config = dict(
    n_layer=20,
    d_model=256,
    n_head=6,
    n_kv_head=3,
    head_dim=64,
    d_mlp=704,
    vocab_size=2048,
    activation='swiglu',
    norm='rmsnorm',
    norm_place='pre',
    norm_eps=1e-06,
    positions='rope',
    rope_base=10000.0,
    rope_fraction=1.0,
    qk_norm=False,
    attn_scale=0.125,
    bias='none',
    tie_embeddings=False,
    parallel_block=False,
    init='uniform',
    init_std_qkv=0.0356,
    init_std_o=0.0046,
    init_std_up=0.0356,
    init_std_down=0.00339,
    optimizer='soap_variant',
    lr=0.00701,
    beta1=0.95,
    beta2=0.95,
    weight_decay=0.047,
    lr_head=0.0136,
    warmup_steps=200,
    schedule='wsd',
    decay_fraction=0.597,
    decay_shape='linear',
    final_lr_fraction=0.1,
    batch_tokens=262144,
    seq_len=256,
    doc_mask=True,
    train_tokens=832600000,
    steps=3177,
    dataset='wikipedia_en',
)
Each number is 128 + 32 x the weight over its row's rms, rounded and kept within 0 to 255. Layers, rows and columns count from 0. Numbers have three digits each. The size before them is the row's rms in percent of the matrix's.

# layer 3 MLP gate, 704x256, rms 0.181, rows 180-251, columns 192-255
095:121143126080180112130130106122168130123133108132125113126127124153182150126152120102127105150166154117119139130132130098128144081143144123177118129133118119161121149175092102143129121169179095
108:132181112107057112153146140154085113142131132174183147062138092143140053139110123073154117129141086094155085151166118152126115143066202184176108127195146085140173124159089142156068155134110100
099:100083209131196127049059137142163087114117192116124174128150076153083098113124144084137136145171100119162133123127206147129184159125096196130071012129145121103173111158139156084103119154083168
089:145116115041096101112166115165131100095177141096106164157116091073112156143145125112085054167172168128145178180129119097138107141086106161173117187105216161130071108148068160139114180129095206
105:169116134082155111076100128162126114164137191119156100109055104085106096125150116100115172148129147168087116179115065072146088096117109050145186206086126136203084149070025107116041135104125141
102:101089158157078133114123194038164128134155158108137105148193101063119149094192153142160103110091085168139091169087091112091162101159091164094126139116126150151114098122122127154078076138096154
094:159082147194156109080158108125065143048151122146143087139110115127105156139090126073168134114175113125117130156071109152104144126138138131101153161133114135157121088068169100120181120154140107
086:091108148143120177112086160139126120147107102152101117128110102127132120139139146164130188164141136130154110155134149141118108138171127164112161190170197145136115099129153175171117127183146132
096:154149154133091097114125101193157105085108181067133112110141123079160167157130156113081171140178134051135129090177170167130101169177148176122137144144120109117127107125111056136108055182140127
091:140066162135154160112082105122127143126105127147064109187153128081123139122096145127202127124102159054148156090111132163146073158141138083129121161154182165121131108123144118118089118155089118
093:142100129161117168112100154084165179203202113076093057144141124101123074103150132096144079204136156152150119064165129169109101173129155169175077138109123108146183177110142081078075149128101213
102:082139111188109161109130096137167126161097135144095141156120103116055183068093101121136168163157143143119142153116150165132119112115159102162123144107158171125161125185106140109127095121141086
100:159120225151133173113111127104109200115139144136172153125072109116131172169099111153193095136183092114163099134078130150116122165090148146149118156101145153156131201161123102136156126111132139
100:079056193177115180149079152164114135124169113133095144109108152113145101163132124128119176117123088125154144116127123094136150139098124135192125126135158130079156064159169159134118064199131089
106:149153127151134099139164143095138103118090077139127138149146151132160116133111161118077136127181127117111120107098114155099140136135116159103077074090124108126125164080047153109079149136126193
098:139098125154075114156108190150121114111184130148046134136113183149113119130163216111091118155104092159077180124171144148120153175124082083089090129106121183062133099075167134084131157094137139
097:112074132212106209070158111089145157163112114121180211170121115154131110162135125087241152183171136189150054129162125135129120155139142109133149108131121174162131175153152125130171126154088112
098:116069095126171109136140069104159157117115112080137124136179108066068107107183150142177103157159145125103112119116096104119118097071134134088110142094127158140151119101138204118109109146094160
096:126161202166124144112167133138161139191164066075131146122098133095147142115137185150189120129141088135108099110115116108132103147080154107159112101102194068108119168107158084123165101111171153
101:154114096148126097106187112114157120166180095148144080078113135089132179106161065096057157131100145143167106166126114112128074141149116193066140130177156124190093066092056127135101103119116098
091:167114123096131134111111135126064164094137121160098060088107119090119130107198121172152167151106075143144111192149133184174140198149114082094149145169146152107133077109176198158116137138169120
094:110097103126115142125107172115091177139101142185082088084129133118127103101127131132109175138082110102119131154135174142176191142143132165140090166108109110125120122128097132148099050154103172
097:140117039059147102098139106162064127130059058164111116156136076146145101131079094066112098165136199075083088130101143168103124165124128045110119108103175113169114156102170181127081084163163118
113:100051176171148139104126108176157194164045122221118118086112075155154172091158117093175090101086097133139157052104123123111143136163131146130169148146145101132191086170218134163131078155150100
099:094150138154133122144089132164130181084099124080143083166153123140136131142095106167105165112152154154089163122115150092109109162090162150117131094121113161118159155137179184058070102132136122
104:108104143093172171146060134175133186136126134169142148105116171117064118129126144143155106146106095106180182183149105151144119102119090098138100094078093093138133142141072126075135162128115096
105:118177141102134156141103193171163106152142187202102134160111161132107126112133218124130151083098092153107175085087079139074117110137081157103124124098197152070076154113133089076080099175107144
098:082157156097131198061159116074147152192183078135140128123137140148184148083147181182131168155100137100147141134156106135155085152128110148111131135113166169180177103085089097119064164189115185
098:105129105116117132171102131148137161109093186130137192124145129156151145179088097079145134136154088148122135150108094070107190122115166087094156107093111058108141121126095133083185153162074144
099:117125174120111169056114143084134087157129200131134127138148113135167097121124146094091092086114107127139088119134117131120093164094132136152174105161148144124139073173128150139165097094141212
103:175109066128079168204072130124101115180124126156118120081141110148153130136134109079163109153152136122132106144122126105128165158123158146129069180157106158077052083079066141066157149130108133
098:089140150123082131138109165182112080140105103121137117131204052113153110098147193108123090091138140143136127159200111111122122072104173124124119121142170153125132143119121099099125145121082120
109:120160086071160115139108153133119142136143183169090146114196043108151172180141128131145100111160096089158109124170057127064170134107162136124125168164159086134163083093150097149097130146148110
097:190065116133201134157126066093105103080113173127176168180123052134116174151117149093139138142124121145125161141138148168171145170115159138150151158098115075126176159064101182106139080170060160
092:188065154119169112109195134107091209114148132091142146130099137055092131090089114143119182112134138135184140144127105097067108174152120102162130148092116134113162135101132152105172198098115104
101:130120104120100137122226117122141108093141154170167112105086128127118100157096108071146105204146120094128069179158133152138165091066133117160114100124034161065072099098147120143139188136113175
090:106152127164126125111146169049151202151138178145120105153139139081148146077152146143122157153111129111113101155155116177161060117113132141132148137139175156121050127147105174159111171072201172
101:076122137119128083100065099167095151140189162174104135179164217100120124115176133092167139129152142177116104099136095107096150127082087154090128145075112113162158135110153150116179104141107133
106:171198118180150162105117192129139180116226152121105144155134087173150122074166178117074115135117115112166093074152123118154109134113079127084109152197131166126127166156045151122155112169136137
093:081120070127119132071140154071126094159122183169088168158096203101087106088111194119132096180099122080088084117188102145135048165133101183168070066125151127096096098141148146180186155128115183
106:169163119098134093138177150123077134223118155147093131172126142140125134151135160160115116107081128096116111157126115079115035102069111133084168158129088152107116123136165126090118126146111128
098:149163119140181085148105196124135098157092142113086184167107157132181113108114105177141179124176159142131117175139182113051086159129079114114139111119110143098139103101109141124140114110191133
106:103068062078117101122168121156183148138170128102117138141079137078100175157130123145139153162162087160142098096188094115139063121136152133147167160119152124115157113152172092178078134119124120
098:124119128122140140163108085131141123122189152213119112158067124111047110092121133109159210104073104108144153118162127104166152116164123157100120121133105082092127141146080166095100146093224103
104:102035168148113190151104126189143157124159094126153074178115172086107111140118113133160152113149082123196179050130093155178063145172104169083142157154160122115022132038080155113101184134089134
099:126127154136178076143124129136090102142150156063139132126134093163073078100208131170152144115131137118149142179117115124180114167122154165175131090109147137160179117152088157128163147100134076
102:166172090169110167092162160161179101156143165125144172106119138180122146119117124108100107093151096155159145132160089114153075104137160137133185143098155153080113115110153120118178086134117117
105:164147117128150105120181155137110184184141135074140086141091084140113152106078102144125133120197102096145155155113157151092088095097118141148092179135149132123120129131096149104117165136160110
101:096109175079108082069140145134152141115116189133151141126119184174150104203169158104126084151094129193104118130173149142078154184150169146128159147103095094102137119151146125132106076162143112
099:099116095130156127114139118155140153119140143129114091085128106147085133118139149115093130164158127116046148152082147120239127162118130143146108109141152154093132113132142174159148189161193149
108:168094175075063135164136141130086133132124156104117168161130161097157081126142146063128075121134180115105136132129108124161138200108133111116105117194067069112099093078150121056110145121143176
103:096095095129115114100065157203163104102137066083086164121123115135147111135199130135075191127184184095092123083102152105163110149130087185122130142112083080121193171122112107157112168116125121
103:127176118163162089107148068090100147188192150205139089166180159082125098107058138122105164132135121185131140141166081079081132131156093132178129131113144078067143099114173127092168151103126127
092:195163228089091090140106105114100119100140110095108116144110063096127169144134196152121142160124123035145160149138130095117128124126124175113129089096085097163126098122139144095115142134100139
102:154094168144157115128163126115024183127134166152122089099170118150098136149128115115190117124141154125126169098127143112108070197131148097106144143176162168150192161154076152138156107151114073
094:078114135072186122123146166125122096175144108082128181103142123125150109113153155150123090077139154109138095116155112073125121125082107168133114133138205124162135194150164121108132128153147194
097:106128146127118083078175173199158134071127150124087169123124145142151126086165117093157119086139032104110086142182101191085154183202119165180096110050168191121131153154110089116107124133106162
095:138117151101144134149130152140074112120141131145114162114146177193085116135156121119132111124127120161131096132155115104122093092109066133174119082100154175132144161115154150067100091150083145
101:095142129129099165183101164111153097195142098084151167123123129094117134097131121085166144134109137065125087126149136081140077120136084194082135101175163093135135099127061168086203157135195143
102:139117131126126228144073106122132141111114140153161154156099104155174120173138128213097171117164108167086122106101102145142137141183123084120158137105160097101150117130143196129135164146161137
104:185183088087114167160125168131083068154100141116129133196163106222134152169136141082109128145131097103134157154142105145126095142193098153176206101147130109119081112127135123083099123120147152
098:094162133155158102109108084137117103182166135181186160122106138100082168126155137120097170171161102149100070116086141072142155145124070119140163104195105180166172175120106141112141102135175115
101:109130107117100106111155153126085078081078120128093137097184111123145153106176118086081172142114169110167127096089151137108117108138105140107120119112155117154150166096114157088131160084107192
097:139127109171113131117089085166095136166113182111109125137172082150108058101140184072129171074090125120158158141190114152087143121149127102072135084131140159125134169170127154092166211134136105
106:215117111092163107123095091153119107167091140079164101149132098137125092063147169142169122073130123152146114141148113110142117149098122114078117115138055137129167092172129133140150096163113116
098:132169139116105104122165105141095138167151138105079128176089172112084119128159160124111126138122191071146166147143092089140130142110068080068134098082099128129169171090137162123174129167130139
102:126159139146112135144126198095095188118155144149108116161161099061134125136128124121114163196154142136143142156124072118126146139243151091137078141109080160145103183130078080112120163116181109
104:137127164095122120178137139114173089115136088162137128082116177154140171115150136093096113139109140144173133142152101135150084107175123181112140126118128132129136103204153176133150121099107110
103:070205119181113158113156119147061111117112143182077135092119140208120143110146140112165072219079131146097110158095159194117078136150118121160074168122097176140173196107105128163116092125137105
101:093151127099145163173230138149192166192159140123090140137164139140114097096081089130094181130090118143108162103125110141165159146081139113094094155220165103169091153196113124096144162084128138
094:140148139105096136157171197089055184112128133149126097094153119073081125164126174131138151122119200088138144163092069118120136135117181135133049144085104137111106114139129114158087128120117130
091:112085081132100141169121155149091149094124191124165156186124103051092120091078129139149105117115102152134104128086117159131133092100143126148134141162098103115095123184144153109112116122075139
# layer 3 MLP up, 704x256, rms 0.181, rows 180-250, columns 192-255
098:119156175139107136115142122170130104176143146081080067156130142175139136077162147145095124117128170087126157116136069098124159107113164129147096166112113112109122125137122160097090175141196118
104:095171162149146112106159107134123082180130126058125099129148139099132109186107146198119116147106077113115180136142133117137082130172137117127141166087158178076106148177140144117191136128170132
099:097155128072059153162107157187076139148159127165140127149108153109090222179132142131136117161118127151152079121101159056150134135110145165198168136138103135067145135149096114144183099182163118
085:143155132091155115122164117162072139109192122113095174170162147065113138087137106127116064167128141144121134178125115062158098151120095152186126168153187191153078123108047205130132182116151183
108:118142130156185129141125089083189120134085138113090143162149150174097071100120176131141077099140150103130054094101138105130117099123161161102101072121155149083111115124127117164149103132129105
102:109146106092093134144089123164083130117125120120139070094142128142077141077090109175171140120183130077130127125162137141193071139115142128109112182152093039098126188166153125104177168093190163
093:107159123084120172128148091141190113205121157131149155114152178097137147144183151154069117145091121125140104147173136154147133091123091109157100111138101153093105085161089177162102124088006114
088:100061148105163171096102126153097150157132110155115160158158098087147120138147145122150167194089131102165127112140150164106093142146131170102164150191178141118084120138142125175139120164101114
096:125110104137145194184140141097110163109139096160104089166105140139104095125111142081158081130061148187177092117127100086077163072107171088138120128069132151160146111200138188170137145069068154
088:105184113184065168137190165130157135180147157096180115110165158148137125143139106121095065145128065196093124139145115155073145138073116125160162162094067111118140078166141122145136115113140131
098:145141121144115107114116196132144132181188128120076112130136139052144085125163150130117086161140154131113110024135116141175136140150134135121134138128142178123143175164166088105143084152112179
103:134078135129113112150091121178102133141176134093173109105111183162151113096201123153120142111100153111054135120096123103140116102127072129145087089150141100148106138116169140156129122143134163
099:117127164109096141134157178144130222165138171123143134119092144123154141110108136142151127112127064149216118157109143169098044110114152117121127127107095141145163149134147097134125090078095116
100:137158080144177139146125116144134109129140112151138135059148167126116163154135084163197067101138159163110153088091100104131144101177151105082138174101145097122137173141092135159059172086117140
097:166130100159079154114119070092129135119097171148129131071102160117084109116128104092139159123100108080152113096106123159131118128115115134148165138104078141087153074139166148078106093130118075
098:096117119119103162123153203175120109130183134133092108130135116128082139101156204107095147074159088142132164121088148145163165107177146089103137126125094148046096096132179082099167088089173168
093:121115092103130128173107181102095119106103121104149148094063130128136085153096102156109130100144125098183163152133171193149087163168104098155129120128133131134150129176125163128096157195100110
102:101121164168153056121133110198144128103096117096132103095071113147093087117128136084142149144167138120187146103137166135144115105159088105130090161134105104123180119114138119146168114136140083
100:135103118083165104119126166084165099138145164125170138151105136145112076129166148161196133099139141139137099120083155130103146151116185142163137118111146114163124185205110128209135087129129152
099:129082144072085128099131141132135202175113102177087098167107098155159084112136173132166043112155160148137124099121156110105136135085162155156179123187152162083154132112176168144126110167068151
092:077127115177137133143097134121184088086141126167151086207132066091183115161118113158112128113096196125121123133152118109173094129095126112144132114101169047193131073145126120112118123108126137
097:156099042084119148079083090055114099189106157065139121144150137101091188173143081087113119100155146150138099105117143147172147117117127220133153150156173125144141127139086133137113147083159084
096:138120105141158127157091092107143091101123101153126115111153094131097098123051119083169142189091147120085095095110193167085108153122146160136144162182096131172128130156128168166119057127164148
106:117091111104204148181115120100169166114135110191107131094104117145091161116079095165150094175107180143193106102150148183073123102106068177143066169128115166164098093157159093121137138123115150
102:139153140130120118083131133056122096156106078147114161096133091139172149078056128134087109178082137124171097120165143135117065223098149122166189121157125181094136074172121103173088194108153110
103:083093061151115116126115098078163115157079104127128160174104140176125157180058125163139145142120186119143073139140138157087112118095090147130121134116139059154186107177144142139083146166164124
096:143147142094123147154143050144121128171159142133160085098108147157130096105144112144145124184146091160178155133112123130179083117141124131090190139165099106172122100146127113203138191085097098
104:133196141075153144135125092162143105088109170084078123117088122123093153116135077080154106161115094126134133094140130142130146078115166136135122108132077148152067126158092082144163134089079138
101:118103144166135101101161116186053117138123117165136193153141139115117148106172158106127131132095113161146129154103180094119143073148125107178080092147133132182156180161134148181177118077120092
096:110181072124181111161111096134163112099106151147142183126093151098074126090130118161113126119153144065205157092172119171149155137099149116123106106136066095153103124128165148179093138126122084
104:102177162187105057109178161119157175090133142084136119146175128140159126126143194129050164076099162089083171142099086171156153147117106088149199061102161151151193148123154150175133098124104083
098:154151189155084130145160120152092131152150106072111124102124187131082163152141142158146120135150116147080138076106149088131103179103095173158107163152123134204079097095173086120131160144086148
099:080116139086119133099102106117134111144111129120127131179117140111079118055118080154103124112105141127099097143124145147079116109180130180200180098138106097168196148143175125111131116111126149
099:155119126159140145123122128089153081131105139144114133121105078138146138146080161120155168138141163154107115173199121157178144169124136103151238133094183092120182115102115152143141157163124150
094:177106131129149136126167112082126180098145165111126149084171131122119150140072096154131113143119119138172171138135132129128137148149194146131100217119106158111131127161157126176156196179145176
103:092085115122130174152174089086120113132156147132180158113108139149120121147078122088133133177200115107115115174128158160102163152074142130176123139197033120083082135144103068157173100099130168
093:099094133143209096149173154151139178141152136133153130073121068138121140059129131176149119154115112151177106102124126129162086117099165132058134132172149070159131165095105095077088133052168179
099:107067113133148107130070157125177184099093123067128117152167096121130112107143110160119115154143153097140168194109148102141082120106188103164073080190156130072136144165100152133152171096160140
099:151107165115127134135100075111168113181173148131176131129188178047137146138088088191169121158141130097062107154115146116067137075119131096138148103081151122152082099093189110141127154154106133
093:145131169110169125107132067169185127107156082077147119115110128154168063045129110137125149084160148192147125152031134123150188106114159156130146112177129180135132098167108087125143115103132042
105:094096119106069112093134121148095096109189137093130114098108123134178097156087134117137103124111180078076146086124120115126121189147157208150113075136162159174092086173109123163068151092135151
096:187144169159115156144108164109077079156122157105117162145084137141153142066202135118137170152120121150127168126138171135087155140185150161132091162140123173088126087142119124100215110134165161
101:113130118124161103063124103131074120084125114113131148205190097170059083125171134069065202167102171090149137155111109089124116078135187122082121145111123096104127113148138098147182144178100090
101:164124139122109163093131154153121072157046125129175122159194087152221141131126120138098079128136122163124130143137130132095126142102133126183159161146110157095159158152153139163169059163075168
104:105088210110145084124095129159137186093193080130145144132169124133133126101105095127118155124095076121166137092157110116168131133123069132131051133149110162108096059156133116149166121147174169
100:091092171097088137098125125129112111102106111166152163129151111149084114110094172140168194106093070147105147096140112088112082152082087113186099100163121205133163107165113139092126125083111133
098:159173094170104135101132134142132153115096128113113141140093077143087117114192148100135101127179128105173123170169104187141090110162173131129088083095125108126135141139127188117114100163145164
107:100206107115139146106135092100110158110198131142134105094117186171164103217170139155103118077126131120106167080183168122128090101134131112169100133118151164158137112108140138148147140125131112
099:151150115097137124149118158142132092098086094101151131134123155200174144142120100121119108064134089149120086084090131155164076091149084157079117127115144088057078105092108109098096135136101182
106:080147151111090126150145152138153123126157150088154128139128115111107141125131212133093126163133060061066166155140120141136106153086106103127089141092076102114147114122157145177096173175118131
109:146088106147149135092119106144072162135120142185084187159106083154115184130136083115142096108136137154121081092106138086125135158125162077152165124105165150155154193164139112116078078136082147
104:145143145106069152140127129114098166115066144192173109165139150122078120167072158128181079126082097093161091137131120138166172106124155114084147065146192188118140127154134069107148108129121135
101:157150120144080160102128146101109094141150136137129131207072155110104110140147153093085124222119105096140152103170098101122128124119115150086161137128108188111124092077106098192112116139090144
093:109137118124133140142120098143124075117097112152102103137150158181135176096106087124140133133118151184159110145110140139126113119151148133152036174161077100083101109141146119131099148126133140
101:132135062151163122119081125161119080209100139152169108127122176115196147157147149159092126165160114199153169070142114172080103191136139128173102127098122180159127144075141110080103107118133137
094:133130095163132121154177111141135148135118147207149121076160137116087204114133120153175134146141074080102102143101120136096117138155182130139198149147102133129133136082132132154116101135122121
104:166148109090123100119206117155154113119164052165100139133123092132148068149180163171107091073149183128094158127121119094143121093134088191168144126114102104118089090174101121157146145082135120
090:065133120078100122118143148101125076094101164147136144135202161177112190148163082110181152116113133110100121072127154132095117136147091115146098122134178146046120194178133137089069132113111154
100:085092121103103176115090180087100102120090115046135164114125115161174108134158171098111074131094100151154159148132174138082132112177068095061082148122144165249064157110116140062121113107145140
103:186104151125121189121125151113166075055135126188163115147131147180145133141105126134160109152129155124128132154144069147120134141136129112147092124149102105170140149087106120165088188117123112
114:153141089140123074157107178114117103102145146061122090125197141191113110117098151070124187131154063117152144122156150146120088093131131130127138065152121157089169180156091128142178163109161163
104:175106141166067142096126164148072164088123070120114091095138133133142140173136119134162150161126125173151116123095125143137089099150163121103125132106142147201082152084155189115144119111066147
106:096198104143201163110140152110112160163121128149113095161094128141179167108154108088107135109142131117187154126137074114119154148119120147160126108123126099089120121186100167189130106157138122
095:068089087138149084088100120131111149117059134134137103119078135136129109131108114107091177176084115155155083116174131171126123138141135116140168135156138111118134127100146145163165158108113125
108:200109107159170112079134171113140137102148134120156138097085115054108082106175130107129162128149066127140096150124021147162105089151087084192107144132160092099072125128123101142107079141109128
097:086111133110114178117127155143128158157105140148121121132100183085087168148180124110120135065140158078134173175134066085139135137081044067148163149093095105097165177179138138112156134190152148
099:150086140141117106170129147070142169206135141123114085131135120117132130122135090111138120108189157141144233157139111131103128070081152169114134144162156125061105117116173088117150123075145166
104:127149145138125114095146124168149083110146147071168140124108089133124072149076087114169137112155122183158144179117154154088102140127116100131097099108082123147125119117097140105103157143081158
100:067154062115110163117121146111142138189107193098147109063111140158114137201168111131150138184098098089078122161104092110175135148143142132152090131118107122102131112195105095179112091172133127
102:075123079143145096146159166191146156099115126137201087104092109146114172160149104176164109116060188108162101097118127131151135202132090141147167117092108103115122152128126117086091129121167131
096:148119181134152116134130173157124114064156164180084107159089118096127155131092124138135117089131106097119174111105188168150119136124096124066128130156129063115087175115107116130125104133110157
# layer 3 MLP down (transposed), 704x256, rms 0.165, rows 180-250, columns 192-255
101:100087100135143131108110122084096143164161173088149117101114158118151152091113086088145081207117172116101163137121141141118145139063163146163112104200166140093121090172138100133120147132152128
101:216096110117124174083101158140156135085153147155104113175137120154126131118145184146112098166153105156084137118103115115158181090118093154146131161070132108131125162151164135076154171155117144
101:168130138157073127085126140215091113089130171104092140170112121139149081120055171146114157135110116156134182115122115133140095111189089098161078149154157080110123137114127085136102128131117166
096:160169145092107118066131113122094157092126080075134073165108030084053175100185114131137103117114170154120113115182188108072145134141112106113138121145097119133148099197118127140101184113139110
109:143138122087146113118159152046137109119118176119048113125141172096116149085031148144144129126146146141126079153097069086130100144120123142124081121128131158070122106145139046164146134082080111
103:114113163122089124095058199130136029125143154170094120164126081071110115090157197162107108124142131138097116138106124084180144165136124130114160148165116101151130101125126150093168108136158118
096:137112062115117130170128073122183111166161150133136146071154191126090133137167115094073145153092186096160118053120111114146214125090098153130096119132100130126141128149094121098099125138127133
069:149135158152106124131123176082091163104120223056096131107097130131180115123124104119202143181137126085162209097147115165154093154038145159054099112102080111193116102121130130121125172071155143
092:083087141111092134129137132061148161087150160082068111189092081171132128137119156058108152165090103176065141130181084108106114111148137131126131114109108159111107186087099178094107110082107077
097:080103107110113083108160094150183105085133122164148162129143138193123108149113119137073133131104103132137165140160085132071150095071101123120126097081137056135123179136173123178128138151112122
082:159107098101111096139077106165133138130107121116080145115149178090129162178123112193144121116168158114069152100120158177149136092176145095119159157136084119176163112129130130183113152125094140
100:115139134102151092136100136079066034131155082131118154106045163116166131171205110111162117134135120145027096145150154138121089107157055123143089086122109146075084130140095108116132150136076100
098:165102190132109167138091144127108197146135220116123145142119110137137085116059136162123162098155154130194115137079119133094118229106133134129152140108136093109112128146151080156141129093152095
101:180149096107099156102120122175093150139167083138097140071155103102092123119113106160048143125147209136088124150135102106208108136121145114184159117145152145128151090119184048153142127086171146
098:181152104087135218135171072122116106100136132115145176164037115124090141103166089135100099145102120114086168159154162137111169100142152132163151178148089067103147135134069123133101141126151130
097:124114083111060129155143104111124112117117175167105139129133128161139142142106166127116128078118179157131082139104146122078126152150136150144074112091163116128163104133100182114113072097125188
098:079140176134112095137166114131042139122152150105101165187122110182138218126105064107118170153135129081149117072082109167139084116150069162132111137135160094133145131167148151104169125105135129
102:115152163109158074108092086180082096119088174129112087115119097117095150091132096185106153095106110146116114117179164200147125113175121031099068114118095115123097128086059156183092123123106144
100:088099176156082071134139126176109110126094111129050152106123152104129118165138134110190121166149156147074110135089084117142140170110205084186126120076151120156084185130177131169144147163207169
104:148126178157081069116118122149117121182115043116154140138190106124141153157124071149141073182084122154173137183103109122096121100160140117150081155162132137134104104175105115139103110137072095
096:089145161129138119150087123095096149071162129120173102138142136076188172104158174159098177139157180147137143137107128156173121118090130072165134155162124158091134132052179134154106073113149173
103:124095081103141121130092170132123110107174159151111158175066166090086174187071103104116134103178130151149095120127139112101064160179167130139109196133127144163138148126094140125162081109128084
093:135102154139141121143171152100104161125094089129107083099124100157128124147082113090161138150085150116101141097101140168092092133131159147118152160166123150161113123122136116100114119168123146
105:112114206110110090124112039146152147161116093180139146122114153109115129123162123110113111138124128112129130188162157135091122094146074105142093103121118129145140075124162174153166113163151150
098:122131132154187107100141145103110137147143131124116124092156065140122152068143141163037182129092143128158108178080173158117084146126158086172157148129135170128110096142107149086109094139183059
106:083120156162115158109146134110124155153160094146084051149118114114122153109143165123068106098144156081196152113177124128116135092120181073163067130125153164067136144142100168152099125039155124
099:117168167163123139177126073098093144085119143069181131130137179144167139079145057134129085124110149112121098190062109148104146059102083161135142162103120128145111101158105136202065106129132143
103:151074172116095104123151141176082132059081120151130163137143149102067098154199131173139106134139167181140152143099105135063075109177105147150124081162140068161135114124091187113146112144139066
102:091104176119152133137158157079083116167080171145120153136185148152152117082117124179140141111068180136074147157145107146124118195144136104127095133132195127112182169101148160146114124151131146
095:125133136147147051137086107112191148114170132134121076080119112098139110142175120129154157149102095165089178103115152067087135060109157174103119144125130092173151112129173125095069104112071116
104:165090207141112145059136138125156140097107111114143133143087191116112121182125195160054134117151139136120122141168132143112146158121111106166151082117155087106177153171180145099153158074155057
098:145077169102151145129128116118164106129099078128121128180155127152133074156126113203102155145171141202130123077136118131118131110070135160135102066086089106101146108167085116106108049173117165
103:125138204080111078146068143128126101179110132075052126137140082140134129107141177165053133089123097119203129145149069101103109125160148158095137115110191141145120147098120126132142132174119091
099:159134131090160161151199148110148084105107156166112157115080088140117143078109165089095096135121080130175141162112151147167161154101108124114155128100152102141167128163142101138155130147117144
098:154110117096079115186124086088178163118104124120155116095108112029135144106089116187137095028148126119174124106153127131142156111114187133133142189133079176092158148140143177082135171177152096
091:033103113187158104117129185129079103149109167172142096086108119151144132166084076168163099184155098131169126089158154146112189152101162093179175153134049095075158146172174125154143126108166137
096:081083123191101144088130123088157136180132074090135124056228132141118089168102117130070102182154085129110187143139123091143051137103078066080197151104155135148162144167149099116158104143151121
100:088107166088169156203085154153175116105074098173132176147150112124084131115174105148072186165128126139068125150134126154154107131105135146150123131152153176135124120139177101169089146097149093
099:109134161200158125082079142115105181157133114162154143189081127142152148123126087157117122154141166183156142108118114098164167094113087096181179067136132140139139146117094171193100104105106054
096:117179209080084115154066121133157141138157095138133132120164130122109150123117133093100167106137135204126138155135124144111120147084153137160146125186140098104116092132103115085074178099103115
103:136136123127177111113177134090093123091150119129084146121173164185126181155129083145145141125158153120117131124122127123122149093080067120130217143115118134147085145118099091121125123115099135
096:148114131106156103138077177128078143097100144088136203101108151153160170135185128119133168146146092144099132133164170141191118138133095099149187120168094170109169130129125170136150132164145132
103:211144145145178135076118134129094154049129163075134176197139121191083091111109094141094095175090156118120079143068087146093136145117147097127093113116138156172128188157162148145190187143082142
101:107124156155120105042160109128094130129082201138162125134130116101180087154086131190145106088141135135136152147076150214179192112144127107166070176120165155147138092125084104139149111065093090
104:117071156134111134147097131166102122138204097136096069160154126164136148130097077093131133106138119118114124139134091114168139118178126113089106121135101143157045157177099130063134147160207147
101:158115166118143157130133165115129153194078195105107103105131132131131121127149143119077140147090102150102146141056072154150088129071114145097124137070132150164152171122150152139170083114111138
098:046142173099129137117060114117148109116148092108116091111111111168181088045126158122123143197055152193061120126127167130089151085157088141107138113130152135121117084147130088128156125165153129
104:092185174124123131107125113126095195115129097116066162117130182118156092113142128169079157163083148100146137148167120158111100175157090123144089112099160154111160117067190107133145118110156143
100:137196132162073058110104151199124189123076071132166105125115142130129166169138191138150152117176092169099086106181067122165091129103151090098118147133131122113127071090165089132162114137106101
106:095087176102057108123133156146155112142173161104092097193103117156143098136191139082126094112083113145097147206157101184119097138115179130113132144056110108129153124089149169121156098186102177
105:181106120125126132102098130105097070153092110137099133080083092140132119205103109109155108141062155106105083180207170090164153150138148118082196188130151117154089123102138117098125130141104138
096:076110149143125145143104141123126146125183098122124092121165129142134139138079158103176078108035152119163105134173122198101149098150143097068167048139166153119062163123170163110138135075062181
103:132143112102114074136116105100152188155089118234180084137105087147122140143151122153094138188173125161137118174164109108122116107147123134161106127161142084149141103139151144106109186132184178
090:094141091091080186093159083190149105131161032106170158186129129133102085070066128128107103105086157176116157154176131164111114115123122097146144132137157111101097138139135086088122117165161141
101:141102053125134158138147111120156069151125161083148140125124149133136090178137089146092131101126156124147122158140164124115085148116103143193082142133136217089103126114137124129080110122143129
097:141094141111130087167179150093118131132129143185128154134190101158093097145131108127094130164134121072110175160094111130039135171171177167158150173081117116131149071120124148144143195165127077
100:126131104184129101118017107134072153104103161109131200143088136090090146102117130084092137152068126171162106119154111097115110104184114118149167105153078118109137127112182162149124053145129118
101:097093112119148150160102120116113160118087142146134140146151069167119163114131117148140151136114077145089104158124101101093081103135148130169112120094163126074117130108103127054120181141087152
098:106123113121136161104113138069065121145151105098147178128189148117079123124102163130161125102069194098158100110143119166122145146142128103152175076194163189130112135095130186113094135123139194
101:110100185148133056105126098145078136165121139126110110150145145170116122135136151111074109101171128081188093135084174135123176146138130167180129120086145147161156091145182129089139102162147118
110:117117136101150138108159119148144180104124138172164160086074141104151146181132137146159123072207140092092068134097167121117154101166196118137059168179120115125142152128117142105135166146142094
105:133118151149116105150048092107120094077133157156147089161128151116138175107133133175106098105138195000148179170132121113088144177069135145107132120152172193099095134132104096150144143162101095
101:142214063156140160109149147137034160110130130141139121134158152080175122139096136144101146156147169113133075076113107166138105138143138132168137126087096117068102111188171153200108190081105146
087:135154141143127115110125087141140100156107133139093127147117126113148169083132152155126172163107135141147207119091108195143154170072132109155169131121121141123216139084132126155167145125181122
103:189128077120151120111151129099123134127155134134150114129134146063137128154147143111168141059153141086139167156150058064152106155123079114135147140173130085066163112128112126095126110250117133
102:041111119131134074138143155117098181212139118088126139148127094112122090135103127124040124161151148065121118132141128121081121140081037084104140082149133118116172173134142097107148071151118157
103:144145162096102183165132162139108140125153157221046128153122128128106112090171106113153159080121189062127180151184128177087130143104111107080160149083125088151181096104152129102128174125165141
106:145148117107204144074109093170090117106162120119151126128135140112093085119119102167154123134114119156106120149130132097084094130143160132116142108141134089130114148146113108133121122165087179
099:184120182110175124119152170076094106108135127108093168136119149135108130108174103139079094139151105122151115143123110176151083102183142116184098122171093236106185126169106189143085114130100091
103:172124144145130151105109152159156155158138150093070102121083146157156120104155105125160149129095120117140156176116114169077131117049128069143137098174120149119128185187133151131137145077106172
096:099128116115128115166080101144114149161115166150088185123164145162163147106176166119086125102164049141165126099140182112125130125110164149117105142176097123116125148087156148130147127146173131